config.yaml
intermediate_size: 1024
attn_scale: 0.0884
init_std_down: 0.00556
learning_rate: 0.00461
beta1: 0.95
beta2: 0.98
decay_shape: "linear"
batch_tokens: 262144
dataset: "wikipedia_en"
Each number is 500 + 40 x the weight over its row's rms, rounded and kept within 0 to 999. Layers, rows and columns count from 0. Numbers have three digits each. The size before them is the row's rms in percent of the matrix's.

# layer 7 MLP up, 1024x512, rms 0.139, rows 789-807, columns 0-255
098:498505473467553501452510527485546543541517498550510582547445511458524454525487556483495529508503528489538446512502504478475515629491454461515505410528524587500484493506493534514504546517487500500504561538456467470460474483528472451452425524474470543474537544519462456462527508496435544480542460525486580497517476470495452516507440580513437522450492524430502486503504440461504465494514510469452515527534516493540548500432544449438465463476481509621496548519463516428448496504462491555453498468506469523500482391457498509527507522520504536505536452469494529529542507468407443516486469513470458473551492477500551448494483463520550410605475548471509458562525510560543433519446468391460464436506532508515480490569540527451532492561525550497569508498428439520532450589433415
093:487476532479517434547452494442463462528525530480530524473561490483477498407499522444458477596507488424506438469567505536560491466571462506519509460467540507546534445546411488501471519462557519598469514382504507494504535412458490539515422544506488466465494454405544424483480441465506514512486573531538517511502470480518440455494508502522488446510495569527536536478487503462568493471475506626435457524481533462526510525539485392466509431542569537616535504488488533476583461513441538535488521533549515470530495486558539503482530509503542440518537629568557531565510470413526515580498496580503435484486460525632531427489485512479474494524503487534467460478515522468508493485461559504496481630504538521501472449473510555543496466492432500509511536571471550500558464492496603
095:420533494569499528583496478541505493430440482442531478533492426452539495534449417452475498496514450445547501548468499474493534566476514450501462525467506484580498552518530416541509540497512499590474500480497593571465455527442566503461500442515486480481523426517495478530462505556426512578504478529493478449605514453481509533523545437488502504506539522480556530439503520458527538444477556429471518474465526525568513472473525501565579487592505496516474484511508512510487491519442534488551481480549460500560489532476471529425525517535442507536517548431527503471545455488541498478504405524505560426491488488511451459477479484490564575514480414465540460482539572505549506538462539483535533494463519503519512518538390542480549517542477460486590507482531540501445540552502501
100:461435476515469534539529451526535526503536507451489565419455516500544532495505463487460507480577510491508422461570526532576453531449465490516513478496554479520455511492566487578520473504447492479455475502444540486538514545458492561564474503503523520469493464501533500472512554535464491459528427436455549514478530564537483545560534478404538453523488532543497515464503561521422501492536476425548472534472545414516563510497472488472513552520526533589523424494501535601490519549505536491522528537506522583592504490512488528495499560463520556524431454575544497470462472488500538421496476521512538493496463480393504505466506476475580510547461511462483458437496526497522505525548442537439458499575558525527497508508505570489478522553567495580467520573431450537447461494506470
095:544545491535510490492477500452469452453534523507586460508495561557484472452506509547526545507506444496508462521422503482467536468489542568493497555515485528442529563432529466518447482508545470501478497448421444443495573433530509497461472499524467565508450521479557478544465497451472508463480507485523517427522497521460467457540512516487589488501479555486540412476501515449515490511433445522522445485515507538498564447438461515519480469553535450480536500565510466451482514555591509470522528452494488486474515524456496497589545538533475543507518523530504425540517507515484437466518531556455496499555489494538462526479464537543540512477394498504584482496469478518513598476559484485532478449508546487541531577428530483425470507531543510448459522535576475523494480502524449
101:523509535498511555555489449491551485489508524562477537547438495500483477458527470505455508494513508551461509496519492481456498528551458504496532496511490479511535457531495540428520494553452401461459516484454388535565479524485494462505427566541531526570479540516526528522536469536524555466475502564478465485544486560508472497527473515529443551441484450505443489497490540577477567466548509510503470447510520484480446551461441544517510510537424525445529490542574475542454440495537470505463564509527518495473494505561499518584472519515584450414467522472498452439579445460488504501497466476609528470442451426520512507593529519526432554544498426542458439499456563491474534480508472505527605500504522552500514533487522498511607490498486451512480521571513489484527451496480455
091:540498463471462574449481466537437539530513540520492463528557503509549495465402491461507454479508522528500512487428405473461511436509519555532513493465481539446542479573517486501378489505515505520552450439523491445458444453476482501441495405501503505523518503533550506543455524445596423513514534542573527507444516503503510458516413510447452475459430439485524450472456489544482562554508489467474561468505551520451482494484563535522491483438488530535520570460442483534504510484549554454506456448483463515504502483570540614438510474566531485541480461446559529499482451491426505524524443501484532482540476486498504511559493469434501542514585503468524473476573475504476491501475439521506548489512466460478469561505506504474446522512519507530541521458475518404500558551459523
098:511569538527526533583435514475491503509469544477604519536511527503509585509502468467476520480486556459489459533489490474510463542506467478518511546486479514513508504514483465502475513445476469464543488512513438463486590552486491525515466546534554524521535577499503590412480485457376559457521429588510488579466500533527508552489533533534470507413443498568455551461484532476463387535495461575542504417550502431455505560498467451460607547517520434430494555588484498541520506452500482513526507464467534507479492479508455478483520531509498524490512557535477461441476562449544446574509454536429429563516503542442502482560559470476521462469529454504458510463434534565541539554487467481538474482446583539557479589483576562435463452549441530573533459516522519473537532508513547
103:504438509519554444517400511511542501368512490524579506575453486502506512398549540479443488414505432544542545481544581450404539537438467550552453448485490457485461482582520512508495442438499496499432469498448549476451493422525539464537472410465465509520535541541500488526459479558507543461554496521506522467570483489524458554530591499496484482496461556595524554481441509499511563576452481471557498583498456476498529493527504501544471452487467511495488481449536436472438553504559459517511513432537450496502423516416549493569533467483480540553495461487539467456497467564509536523452477492431578501512408525532474476444513539494523530447394541508526503498509485568470494547497459538490511550466519546477480450513518492518414435525508579426436429492491527514562518486449537
098:504539490504527546451512525520494524511511491502523497509444568496542433557519508433524499502534474488453530542471567435487436564504478467535459493490555492527465554490493500557493521569546497461509473562539490592513490417509513463554515464458508511521509547450560444546454573568397481521513566534589407518525577493524487430566537446472521566490508491543464533407524455539390501520490476536432502524453516476509491463513468551532519530519546524460591497376422527568511470463501570462539427542445525539472477484517483454460523548526462510474487509617503506456490507447560465527460504424486545512452534486460454528497480604552526471502519456512579475468479505484518510490424466456570479488471512548537492479522471510516502427458489483513516451443520461535565459399534499
092:476456457519423516540472493446514484538571470509436447573490475510551522513526508474511502500584509549555532510463559486484422522500459407493526410443512608524537566530528567544563473476503474474544500598534422510464450479476513486461483501469517561423366436463495507559452572482526493467480428425515445578495499531495505526463574494505494530491530507541473488538507489520540456440542506483549560485588444487534502449567431528516563518495529495474474567503488473529516418463546494454527443543528506502486582533476510435537473524430504494465468450492525433534482517523483518498499512479445504464517445529528498561530510481483519494535468480524520467434488559499485511443456498531491546529467506522488505568482541412470427527571478502406471546467449484472457482489493529
093:473498525520523474458467444569428560439453442503506503509465478465518567509546430542470521510482496467477421492441514590459481539535495611529434509531500511583455552506433459518480472600486569476574467488504521539511514474452512529463529453491517478513562481493489498450495494472518429562527438499598508523567483496506467551440472534469499512536486537505503459546481499488467525533440444487506508520459523504593514546501482569584466499531494501512540509473483491466482428442462582487489458453497439491484453485496507519489513530459550503458493458492408508401548509453485485445484497473474471507535536429498517528502475490458418442591523484495540483561511469587534444513457515520466565523480538516544523463460490578455508475493509492443520547455472432490502476465497410
112:490461487501472489527527512455517533562480453472521529445476442453560526544547543484425489489489516575565451465537480457530497575550491582493487454469536414412559541519472531505523510468511448507475473501504492559500459476457435459486477531526485482428566511466475573505513430513541486462454471476454491514469451506491477541510450490499427527501509520513459524569506522507557466490529499536505464518506559518545563458422460528504535511513519500494518513524509453453557467545436595516477414488575536536453517487456507503502551519510491480502477493457536521504498459396553548433542500491517575554517481453491516453474572533456503453491502477540460504521496514455555512500477510470495565527517506498473539489447516431461496496530490461545540504548527520589461486483482525
102:482462456542431523505465501479506488550568515542511450518413470552545516384453513508507616575483521507488490491587534554524512581433464501496476493506437501533496528489483490447479547522506452510468509520498490539575489533427465463482483490467509502569442514503499505516493496500457448495532476537519534550503434564459489536490521483475540554536478531436464527503502486483531555503516467511503515422458553547530556516471509472474499475560511493476504494493403507471514484500445559513473497535546565505475478540498522483408515436542583559568440527502496529473486522447480444484525462538544477458415515484489393497490576414443505452521547500476582549465478529506530483528506425519460525573447495440426542502471537497465459500451527566439574456519472534564562528488546508
100:455539470471523483543535402525521522512506495475540458492479483458531508537532469432483516570547526519520541446435610551508466517465521510438403524636519553473567475502458495527565549474632477520450506557508512565495513497470508499497487526451542495498462466519543514433504535425519476534494464524457454445475578525524523432466463531532444404406511578476500474429477564567506550547531533518539440562572540508507505523477488478487547561481502443477492544523443480524451483519494484551514540481543553517575500512544543514450499516529460443450482509507493513512534490515543450445494510538512467552488478506524426521538492489537486446497576495516471465506573512611457481485478525519491605499497486533546503466495554434484421503568543585500432479492501533512466532411479529
102:429464399504486499415526555493558402511516549489536442503590422521507501543559459465520574522506535500564506449498445504530557512433521527471535493520555494439462411576522509591527517487542557556473614545390528400524481535501467469441583550508526516567451534454444466505513482451511624478482429490478563509506478539500516533493504528504522477559521505441533473528461435545532456439520438540475510438504498432435467458555502525500529509548437470528432497510481510550546561514461483461462516524495542535525474477524559472454480506483521479495536510460530505553453405545470526549422446540521493432535467485590526465458509468562520465497435527505477475478496499464544524522500516443437437496444483553486457536487528518452507468528463471480518468490468518492518363473516599
102:500380473523466374487476499449489467459456583416507480418453487532451485543548545486475460520524419559506463485507556463521479498451454456465551504464457418540525489572516520495488550543466514582554506484477560488474517597574483512521532422569469495535510493471527566575474509465494568497558462550493514560572512523502445470428475396494539433541573508512509508508495412434508494552460493529422501467568500531504497463563505484568568561472504510516491466454479496454480549491568515499474513517497496513432515517549455540489505401580521460476557457445466510507454522498476488513445528456464505494492464450487523473589482518541495543506538503572495491447536505457571461523506533473487527497504499551525476529512541446472471518579523520480535506518443545530523455532430512
108:516474504472443477515511500471421532524477503477496478482524543513411518534456514482492496547549495552477497574529522460499516462530495572529467569503513484485520522560525547497564435603383451458526575462475502522487459511522553492513534516495498503551537486504438518511569572522529547439531496554556473538447546476524491485476468524473458521518466538462503535513499540517521486514566454490452480521515474538512451443438555493442527458459485524573535520483477433497501522442542509538527480476465523463488421471454461471499459426432474458533531479471473497543512586545496408556495490442536483591524539482487501533478383434544533487416451530509540458507559525513422482472527424535546551537387496497494473510508504531554560490476527508557469510496529476518544507429472545
095:433454401540448515526523549474550547506512465523506458529465504465474455500547447470478458490545511525585503403521524487470537555498541526539519506459482518508458541587464523535501553537461494545515540502502488487523465429497471542589531418515484494471500506510460444476515540513484499521445548571455484436517516492448481514518478521523462480519520428462476525440528531541498534549541496505499539430558479482561538379508477538506448547487512472560519548506497561501496463452496531510416511504556485528521520426400509557504542509520503597514527489512488477431538490582539403424497560509432537481506539483565477529457531503523476509487535529490512498446403529486496458498568496493546427452506512536531501548499513458468503440547500467450555536440484530496507452495528505
# layer 7 MLP down (transposed), 1024x512, rms 0.131, rows 789-806, columns 0-255
102:534479450543501460447474439552477446582518570464494554537557485491512543473524514513460520538481559441496468422513467472525475582434481483522491425502523474586499464527463525518521532518458496438459485517467492592468475454456534444510511489450516480499469474478446523448518434493489451398522517478477545495564484460443569519486466463515404454484520504471456592552531490484496524501501641487490537426420510544451445537517481542492502494554436437534514514474497516480452427524474522477544555480523522487433492496468462526478537500552477522505490541485472523492424517531501442461561484519485483467511530380523470511525465493460564549459530586603513416522501481533499535516497617485506449572492489484522566525537507490541462470504458472459517496437486526517478556507511434
106:474557500560514461547541450521595520512505489514456534522503454520425586516508592547495493586470462537510519456461588493502458394511480514497434512507561495513467480503504545493456547515460527503546515526488517498460476565517489405515474431553481453483565476575536487511551485521489550488452492532438480468473456499521476523541530456469543491515463476550500534544479455555550459466475493500511479520489519457473522503550489465494591499487518545442490421501506510588480515454504509535532406520567477469478514533511492529474540558563483448524547500467475481541470511477486467534472523433565425452499488569490544458459567510469502492493475495523535556513443500374478486483560549402473492519511527480549521443475502506508459509544587472493439518480463492567451491499502581
095:496410520504531441510529502481448503483489502438464497465543497492535502448488486454557547557521483516430495496506456491498527473505543502504530490493512514529606556488494457523518409518450529459522477509514482547511470526472554472511469416517596512508519505507581497465546433497463523427545550599516563455549519514542547493551479490489609451502503517464564546504472478455562524519433500532530413513575553536502530613487500515552543488450523516450486464516492524435492520440531541535541490513556513540471445505492493486456508508579574538530465583532489558513495477472508510472579498510499538516513535551538544518524509487519548508440519496466479502500486459518521504534579524443515508545494414531525545553487526606477514501509425559486455478521524514492532434411512480
093:494569497477454453502375540476507517549479556501555427548534571460490500519555519493512530421521497490487538486532495528534462480499440510464479449431525520486510492470484485474524485475528456494549534458534561484499518463535510498511453449475481507523498556505536502520524546500456473533502533459532493440546463560464529509485534431479458472509539475447419573463596532480505460450473547497503473471513453460457492396504469523486539583529538458462539538478419578532539503386495530483514530497512475438497476494519503479460493526532513454449549633528469463511503454427562496514506480537490483486446486490470482521545468433533560478508476522447547494508517510455532482516481575536500498502471521502512520474469422469449513480524486538429535507431516529427478468429568426
095:480470480531538449450465476541552516492427530522447500453498489498538497456442519474510569487467424477463453486539502513514436460464493464566509461448523514517419484513481532515504475495485534492462514481515518511469499463430502487504516530444544475492457487503478522515572549507466537577478491492501482560430478464513572450533523459543475509470464485562451595500491421516508528463503557515507513468472522479496422542509501478432550478487527543543468550485503510573494538434450477483480564517486549464522481547501534524466459565500488498504530489492540561484468501494565508495477530492546540503439467425454465495495511408517495488502537497500426496501449527493491436557519515482478524534519494508482483466638423521564507485548444483502478449496519507423526503465478508
096:490423508513497507497584539527534527484470578526511555504464614508551548478476474462578463461477476510492563538523520543534555434524441441483440510540519478479454530509517480502498514481440464414512469556532472497540487479522473569481504556417583520515492485547491465439447432505539493485477484483494552536455459469466520533555513441498494504454505496450493560498493531600456551487480475514404436465574526519511407573489551571431574460514443446482504502487490482449525427514537579505505558449417490487487478453500465481482550526494456483466438451520468501578515525628515474465534429516489534483500557471492434510465557562386465447539551536459447456432504449495501476545516557476570547505455505484539531467437521536444538496480512525560534468561446515523434500483569558
101:511518503515416518509428514531486531520478456554511534519439402495505421506577506456565543514495600491526570503510519428504515509488432514498507470501518474510605451509610553495484578427462462526525421505485564519475494517526568469490485486469516468488505515543489510599452471494481536564490516510539473420598458566530532505470501524506458480508446463586548474488461482430398490462501499469483464585490539457461473536431477504425466487501532544492450470533534478537372508565485481489460427471401489492536454492534483493473480504572507521526525557432490593522423463572548464508495494519552523516464501472502536453450455506529531539430507516496485494474481497425516446501502530582518558460501500476577542546541498522559548537530562550432541516412554468446413546502537502
097:473548483462495480520498485565549447515510488466585500557536556530466484507487546577522489485553486450531480465568506532484504475532469485584591545518581509483552505512517478497452569538466520505509546484494521525445491471529500522542499478521477443472472527468480498451474476539504500478534509538496504514526451535508492488455536517513506450478505494513521503443556391460548482488510535492463449516531474473482463449488451515504457452460516416527522532463484516452529477487479513463475445542516552430539564457528471473541485569493494567545498485585457478475496561433481401509443479562480494556482514500472572502465544467535497463468510550503522511581573513531482448487490482524510526504434471506496494451512511460538522535422534515532547532506461496521420454505523495
095:534552523448531524465501520515347458536448492530423493577470553535549552534496551412520450524491511483512555554450533522445475513471495558531443560382500524517540495524485491540446547507506570510560508513479521466529487433490503557561400483505481531495532466519524504469430580459430510509456461524509462473431553536542569521518510520463522495444479496432471529510480519502503431434521507486471542446531433475475428431518508552538548431501543552447451499564430533507436503462501570507523524476573512474485544446478477562470517533501480480526554597442489460517482470530450546487543429433506453490487477510502509501557569488468475508513466495552464515518461480498504480510482523461476593519483523533522505520467508494508459472506482497456477508499478508545528488454468538
095:459487424491513488610535461444504470532507474538488578481470484423526489567458477532424481492489543542463543497485532466525544486500523500562428461493526437499463489574525525537529488467491441502439588485465442554446452562452585512462510513496518471522504433473410426474509521508505473509514518562539381489414534529547508535594495492514560453478562452392518415505472495550578483479496525449480559446513497448505461536473450431465489491578508497537493519559506524525497487487525504536447495523466444510469501473472523431511595445477500575465488458452538487572497465487484505444466516481528526510540464501475436543544572454504519456442456556567432480527481516515510451508499563544498540470485485462528491482529427535466591512512455457512473423513460424474505519529505514
094:517495487535492481502547457539481542482502528465509546483463502483438552468478537465512526470540502516459505459524536492511544446528515506540458466535488437487596469465495472453483511501493544408445508497504527528471466476512502436543435477544535495544550491486536508474518431464488501535529593445561565531529513501527517529465499577458450394462507555453451479472520456474553518516421505502504515551463565566378524484504491577465413496488469492527530499415488515495510557509457522441507509484482481523579479413444535508490491543479477502568526499486395480464539444531473453450442461491484482524496472530481465529514420536460510437463552493492513584522484423507569470515531504529386510517485490481501496510512430547508492534480468457498537524559544536563516515502512432
103:515502548536461513527534518469471462468510476502510489498435482473608484556471503491501520528565532497485547466449488443559510405462491464487517472573492462511513503497526552560440498494510519481429496523526498469476497457490554510490494440457517450498494526472531570521519555536519432551382495481416448515425471505456556505538490553541518520506488510499474554532512535531515528520499536529540507566559489485455493560432498416463490522527516465496476524510472482465522504429509532445515563440544558495414496431455512499509455546435485466549450550504453566501539519544517451497473489505585511550492462573488554488477552478451547489427497483523506519408490498481476459456544520529511522452571538542488495489441511448481510520456560487502513435491475538513509516523477490
093:453514517484498409498470406543519497562537484472479524547511505616458401542507499503516498555508504475495469473550499492468554521518537502462538460559518495466473519465449500502438457521522431525489474504490532502514477568504490482535534423493483464600451483465563475485512451502554548444435533537535571471473478429457491410410517458504471513511510539489543486570504533491519439536496483541520466435540500489493596474591500504447484505480509551467523542439531544504519544537564427547497556504508570503536483505518485442494483588516500455532466458571457557475597467527457476507535501525484563609520457471520481518570484472506485472465453425518515506535507546540521494477576505489497464488514485500546568435520524475526503521519416513520577540485456430494501522515484545
101:548456489508543564458501513515584520463510477526531532502482439516458516512480550524543563555469489566515472439528513472462478543482520486470551571535396489519459513454538394432469462509577452497504447510532443465491470537439479481539464462493470593541525486469496506553474488506515570494492474491495475474503474581455557536521475572507462516549451560487528534470489428493578486520577558568526420483547525568507526439498517486500472490467544500519527490508420534540431513506492471488467459509456496540568532510483541555535471393456579482509483503571483486485536454494519556475484506540491462474479421524496461501547548445574479503537484513465461475470543583464507489507546449496444505449459457503475531553466464523553482473492553485504504444528492491502537416513475467
101:515517440525480526529453446546487514451506554486515519489453483463486532507547485438465552488483500500492478544434508543436452531469473518540478457553573515499457466490599533466453456565496494521451553488569523439547496538527455499499531464577468635506506501485542512501484475536479478500552519484463506484505487486547465481507460510486463410511512464575460495518538546471592480473477525564461470443492525585509506468532510470490455515490479469531549523487502516467551522513475411504535551460415545445545529518555466513461453449551480501468419486490503494420517506498509501501498441468479455562455446491516587462539519539551481457517446516540530523477452477520506441536536482422487493534500445566442445430549544557485510456518470443516517451486507507555435476500463443
105:525483506499478498531481501537487481494518541479545550512519495484493488502470495530489518520450564537492526496512533534509410408495479522477445500514553471479503536560470531492462528504488480522532445491545485466523551506524475490474517550521525522515520493419436525473494461485515497520509468477536492510491497449506457400479530467518485496480504530452460553473439458438461501534501560459493483423530518591485460383484446497466521420506459529465441465525432413421516503494568507522481459501539404451441466537542481533502471518521467456463471479508525461406493498526486454476486492475557513505476594501462484522473555488507550495439492441579461469546523537523492535509445544419496482500488520535475543454477490432544410453496528509471485466497468602501524482430596461
101:472508511500480533505515525426550465504491520499509494525444471527476552576492573460552504567552523498499491518492502476472505465463565511494482549486524424560500526444492512515500523490545449560455599445476456469476449550524456565520516511466439495484466468521497520484543464439479473484494479503490465414532513556462482468481514475490504434608514543459554468487524480498420481496492552549447458502526473482563475580533468548456524491506436523501530536487463524472495495490445546479529487500476543610560495538491504516556489436591531509426548455555421529484607546491433533503539559446464457531474530518490464505486501540480546528494495503502508485425486558476481482518531519508458470404457548526496478544502529460530511515531432549510535504471610500430434481499599492
103:506432532491527500445539497479472473531560432588509526454503534487418473497493539457485493512455540509506552468492507542447452483455466429483494519491482485521446490487527562430471530532516634446472489474467520522587510505422567509469457488531485422463550496495537502490512505510560530514465514553543466507501563503471535497479525492528496494494483530487517549523520498490526477521544491522522510419460507520519535541475519505526552582468560527481465578502524562554500548572546525489461507511477540511535505484480512524501570523416458408533485520451507492575444470478470495438475377485561604471497539554473479503528466492547400466554432558464438492522497444476466568500486544510404554457498552485469456478512503462521545532468478535627499510515463487558490511488432525
# layer 7 MLP gate, 1024x512, rms 0.13, rows 790-807, columns 0-255
100:541567465471453548486522485456484563457487503545559556547437473559513478510567369484593564470487476503521513489492516486510521514523524564540500498522512500482473487432504480466516534482497417482551494563444518534508540440509470479473582475493506561508511491528477499465530431533448506580546487485568513499554507567474493603560525480477534460472582501485454472528511483484436508549508512494545520428483569553490530488486458540463467535466502460440464489504599457474503470498458470550517504543522464438522525499520455557551518453505529510503530447516509467450552440551438488509518504442476531572478578533479501496517553531564510499513525492456562484602430519559467471457496507521522525500504501526498472512548514474461420483495522499452518483431482507511497521383566487
100:506513491448506501489486502549504380500438514478533522423418481468560456596579489458484564486539452467522511572486513404561472519573468547583507507578527537436542473468527493504533500515568519461487489439432489528556494461528550492561570453542527476512522459477479514484527479492502447545537541536495496467465499485521537533458502478507490453510497545519498500634495491501566518545465505483503505539530523460469513442540453530482486451527486479437428542525522602464488432448595535432518509483553478514476532495429570499529501481544504453460507491439555515527443387588464455481468460551497468575507435494506492429528497481473460491506514504448516500511528513457602503516515431505519556499487534549470487546471564493515444559474504479411463565530537482431530421522519471
104:525524502466511475461514430434479472520509608522495528604462535485499520475533514499378536549541522509458501477427516527468498469469538465446431467468494536535528527458475466544462499484574495462516471540482479506545473478557556455531478475478516502450612587523494496460487515507535546485483582449500480552500510484506489485536489454449498453552545516478438493536510526507484483465453520501494556535545430465454463570541543522502455504596507415453409518477436523520553528463454502497519423493508539473519497556551474463487459482473511534446461591455533498451524502386587488545532499579493483454518482494570490525475518496526525496372602477528470413513513538542452514523499459464510540483428504452449490456534480517396529437500550456476553543502531492513521423524431434
094:468510490453424452456504466545422469489533416527549496541495491518496484487542538497439512544503540454577485518489510497532549487537493555462499490504494527520588524542467493481507473508482562461479454487508497485496532505612518519515426525569484517521497518508429511514466515428517500458506526497502489470511533542489491480532481479456485498472516491509550508528520573467529512457423523501505462532530463534496560482439482536501489476494475446589526471489488399530497494526552514537504450541491490519544532518478463531524548447577514503476468558489449435600474466523470489461493499539456474515526544510535526472513550534458456454503470555571515505476471504505521556519489463440450502459508522458561483552453501500447517527511531521463560494521502519449482509452497503
101:507495506495475551474528456467487555497481474522467424526583554547523490534492559507489430474479473497479522525555475507529489457443587559517511540497476519453464481547539549509620432448459503506518501509452503523601479543507493499527537483528537543480450567525479514405489446365411521510536498430521535544485446491516497584429490499491530470468531492631462512565513494472539524504507539425577485520513504502489465469466498518529509502436467539545486482488459530387525558536461524535620506470518461548434458501536544441534475430504536548475496498485547542550551491521502450491584517481526492523510533412469471495491559507453542511461522534497425600486457456528516511534506526525427549444560554483450477572512497525506455573474552489549490580511457554518570484424498526
095:466517478443441545522509454450496542513455468488551462553523448511427553495539483549618563500485452514550503550522455482543537525428482562480560508479447564513507509527485424482480499425592578497471430462507519482557469484496522461539441451532474476535536411546479470512514521569479495489528505515500546522590521540479416541477508537505532518435461450519505456476444440439520554534507610585494607507507511512555540501455533507444491489519528452516503519530491531576539508547491477494467450486498455470520463503477507529567548516532606447490487442550448524408547451490511495478483581517568494531540541489506533542459535524484511466533499502529487448543529533510529553554460504539495512562443498448521471487485506558490500501510585519531445518516442556561527468532582424
099:469523434526515462429447445476531508535534519489578492450530521541511519554480512536438453551509582521487478485527542488460497599531475485592517532518462477441527457492556512470444504441521481457526444518421415570486529461449571476544553563581493480491537562505531451510522527450432489527567460494524483551517508537470438515511532520449468449449518456532479506466454464561593511473477529526518483496445471510421472484504514498501574518539502465499474503549500460526467491472512443492531471463531529487478426447563480525491453532467496484541490467535529452444507464506557460561462526484432552472510424555454470516548571470518498502457468436583430453501545553523452532471481513519501487533516460550515559432494535523429455554494514521530568441486499503459463521590474456
098:519509519556490501473489480481516478498528545477482514481487509488504467539482502504423532458518493439500443528465531512596457496456583487544586540538496557535503453488435477537491449569504485457530596529503460442509430443470522493499545485554492516422528494533516467544500511456487413467570506473523513559499509458466440456573449421559492519442489479501504410512540518485474517503545391485483417458519551529554520505500493460434526494531510390510539495520467528463571476411404615470518492515471514560471536482467376485469471497508557543470465512559461478499493509494519487496448543518412472516537507490506511457449496566507477471506529565512535487534420528508470512546529491534496482508461571508471459530553419454398452519510501397424636487540520458467536496525443456
101:434496505531403460507474469542434454517501527494570465462548437435477582401585501431541408555497488506551537465480484565520495466457490497449523462474517461454552476517507582497551459410480507532443497479474415431503553530482489504501478510503582454446518510477447518481438497526509551522477525453454542462442470499504563499526506515585508532492511552399540500566475550499513494515497499506527501545524465460492505448489469540434511502496510419626502512500499512535552549456572437490507538459519523512432529463477524575529519473458530513521571468483445488471546427468492553505500493498507485515537554481557492456577531490501447503478496536476482536550496488589510514533632529547526474448522452560555509510483493485539487534480482532526533508555511515453485489441551566
090:509507557515516502475398506484573515568532522472482454497459506555558501482491578505453473543562500478486497456471522487471467490501463494490425432530540560509446469526583537557545519476503523507522540501526522474520588496582546481526537498491495498454455507430454476552523461493489543556577473451498515554450491429484452460514563491481474472558471455504533594517535515499446426529518471481519553421541482501534503496471466472537460552556514447456449521529493501563438534482498498485469504478520527442428583479522468547442553484522531552497468525511477491458436457479521467505596548502537417469524513457536498515488524505542427524540525523496520518466488506442403486467502502454567466493495481445471492464491567516487478418447530467504592528532513488469501514497448570
096:457461475457510567533484490463532481482549545514475430512595483442497467595477500510499451513487455467471555488532558481481439488491497463579507481546460519531512485510551488539524522496561496512503587519512500567415505506511526482515521545456442461532561490482580475470444481495496459582468533504541545544473550466472517480520449465577513470495561497486501500483457538475410518512496462516511439455544501513582520494437450500479510545543528478590469564525509514554506524402453453528513522478498496579489550500516466495496619540468454453549551493480502409490491479545551445493561592392533427483515488541496516480507543527486591563486521492479519492473468516411465467476531439482497487476533557508511465542475502517516509530538560435484496477519525556463459563558565420
103:418486478456525476473489466493501486388462541459489438445459478447539507481504508572536507512501475507477531544465534489461502471544452500452565509428487491553482398557510513502456477563518487414513512453466493487463532449475515446543432532451476526480511475495458458463509449497525521556525477508560438474467462482448493511534459491510490532509490561539526522551552525399505451465513533502543477492494526504501469495526616503562541513520453520477457483497461460468476527471574479461491514499577556515510441552449495498518649457467469547487505504480539502552502557514455443558517522448447517442509551553532498523519470563524465552454533504448459526570491440490558545426523507516477497546554439498443387482448472481460576486530480512514489496519475499479595471530473461
094:491533531483549537408513560486548519508455484496562524521491531487509470451561516488565435448539515454499550483517479485583481528539542547505492538537477554530533411538458461409450467505467477486446532545461411477454470479479522507473452454490441385457532512480493504495483454438510519526495516444567539533459541484541507391527481515508468568502487495506547494562546478510489471514470514328468549568463553411506476492493522489544537510466464361561412490523514474490486499494512482471465559514532470525495492498504521547543510434477458462589516510511479432457532511501551542516538479445501519484535458499486462553531440475444510510512429550490499486558520505497540449516515468455550462553509514456496547539596485510524505445516511459457489545481550577455485570512449431
097:537462486469469482474518551492479510515519468461471487475499442460648585443541477443554549511511554466430553523485501549395554498489455467511480473500421500466511509559433540604478479413573545452511577527553539520501539521511534506555473511509494509521550534500491587518552480519509504491523473525485536389471476548514494511547481478526525438523523473478571452504496506506479534555449505482502558554533495546441496555508555488477581500470451434580537581466463511584579463448488432495600527463579472533545427487449504546555435498502523546599548505457552494522488459601479509518440569507535533530525480502440450415535416531496493472599526510498469471508435521515510487481522488500567484444467563562467492495423471480509514494502498530526538404536505528458489565508520489
105:498520477554419548514527525494445525498427560513468513570484485450534495477446478548535513405451520440493559558489497529495591514487464463527535487457510427466500477452500553459504491532492536526482544529554472501555489573523509544445572527522521532553487539460446489426502485454564503544436548441517508531426454517484532494522437538466467539474434517491507487493556546575461464437519530512534448470484470536446443469466448460520502593558466477587541469452438516493532520503480522495461458476466479476552509500520482487538493512535533525521505459453502584533472538499466537468516465436514488433514486498544504540517534505466482566535524491498508539433470494441424498523494561474547523477498454469488528509482463543552471487471505506509509506509529478496554436513534604
102:503573493507454471621458516461543572471500407507478427494515484480513441526528540466541560508553500505486422479499496537473527465510529435545389542504499477466489438430494501524531480504470564472463572534550408539582483422455515537553496473481535528548438454545553441478500520508516535482445533498492417501401548508541564487524437459565453503487438544519444479544508545485534442530436534472424557473480586497456488599456478517434443499447502542496420571482535456514510504516503502485443511520522563513524549520513539433496472466498494455481447491486552523483559412486492537509574480482500567523441521543510489493470498550478474438500511493523571522555500530493486529533515514519557524425534556428527539528522472500518583460504498472475438397484501550485470533529527442
110:529490494517383549421523441504546457434452536473527431580506453442486495579482450500430505508528465548476467555516508566487450432584481427470490494586462537517522524469493594450522516598514527507484539577473508453505506431500545513513526473515471478553484499500458539504551527488475518462573548536514483463468483513478517512496506502553450512485508473418540543509511473482430467490514474492519519512411453437553474507491481497488547487477567504504486482527453450518529496473534470468500477443474543584482448493478576507526551507555582518499500524528521484426535495469446486507491517532472516502489542446516468559512524503503434455525466510463583429490591517513494503518531560471543496517467484571556474594523485532498520528461518464454433530507489500500522487502519485
100:522400441493487515453565481531514504486493490507449410515543512503521478475440427464524547480482455526458515524471484495498501456594539569518496545520484426501554492515475493550499474575476554490523503507522577476442465555439507519448429524463513515474511408523448517461453511509500498455465492570469508500529470554559415492494531523513505496536415508473459486563521542530523517503604513492427489509503579552489480501517540515461485517485440461489526537521430470485517509534490472505495479478524534518511460491472579500479511483498488545537451505422531499509483480503452492551445513525525512447443503529497445487505475503529459506422442488546532488481473561508473546518476544522487477449489500553462507409559449484533528558475496489492494477468551460415506521508558498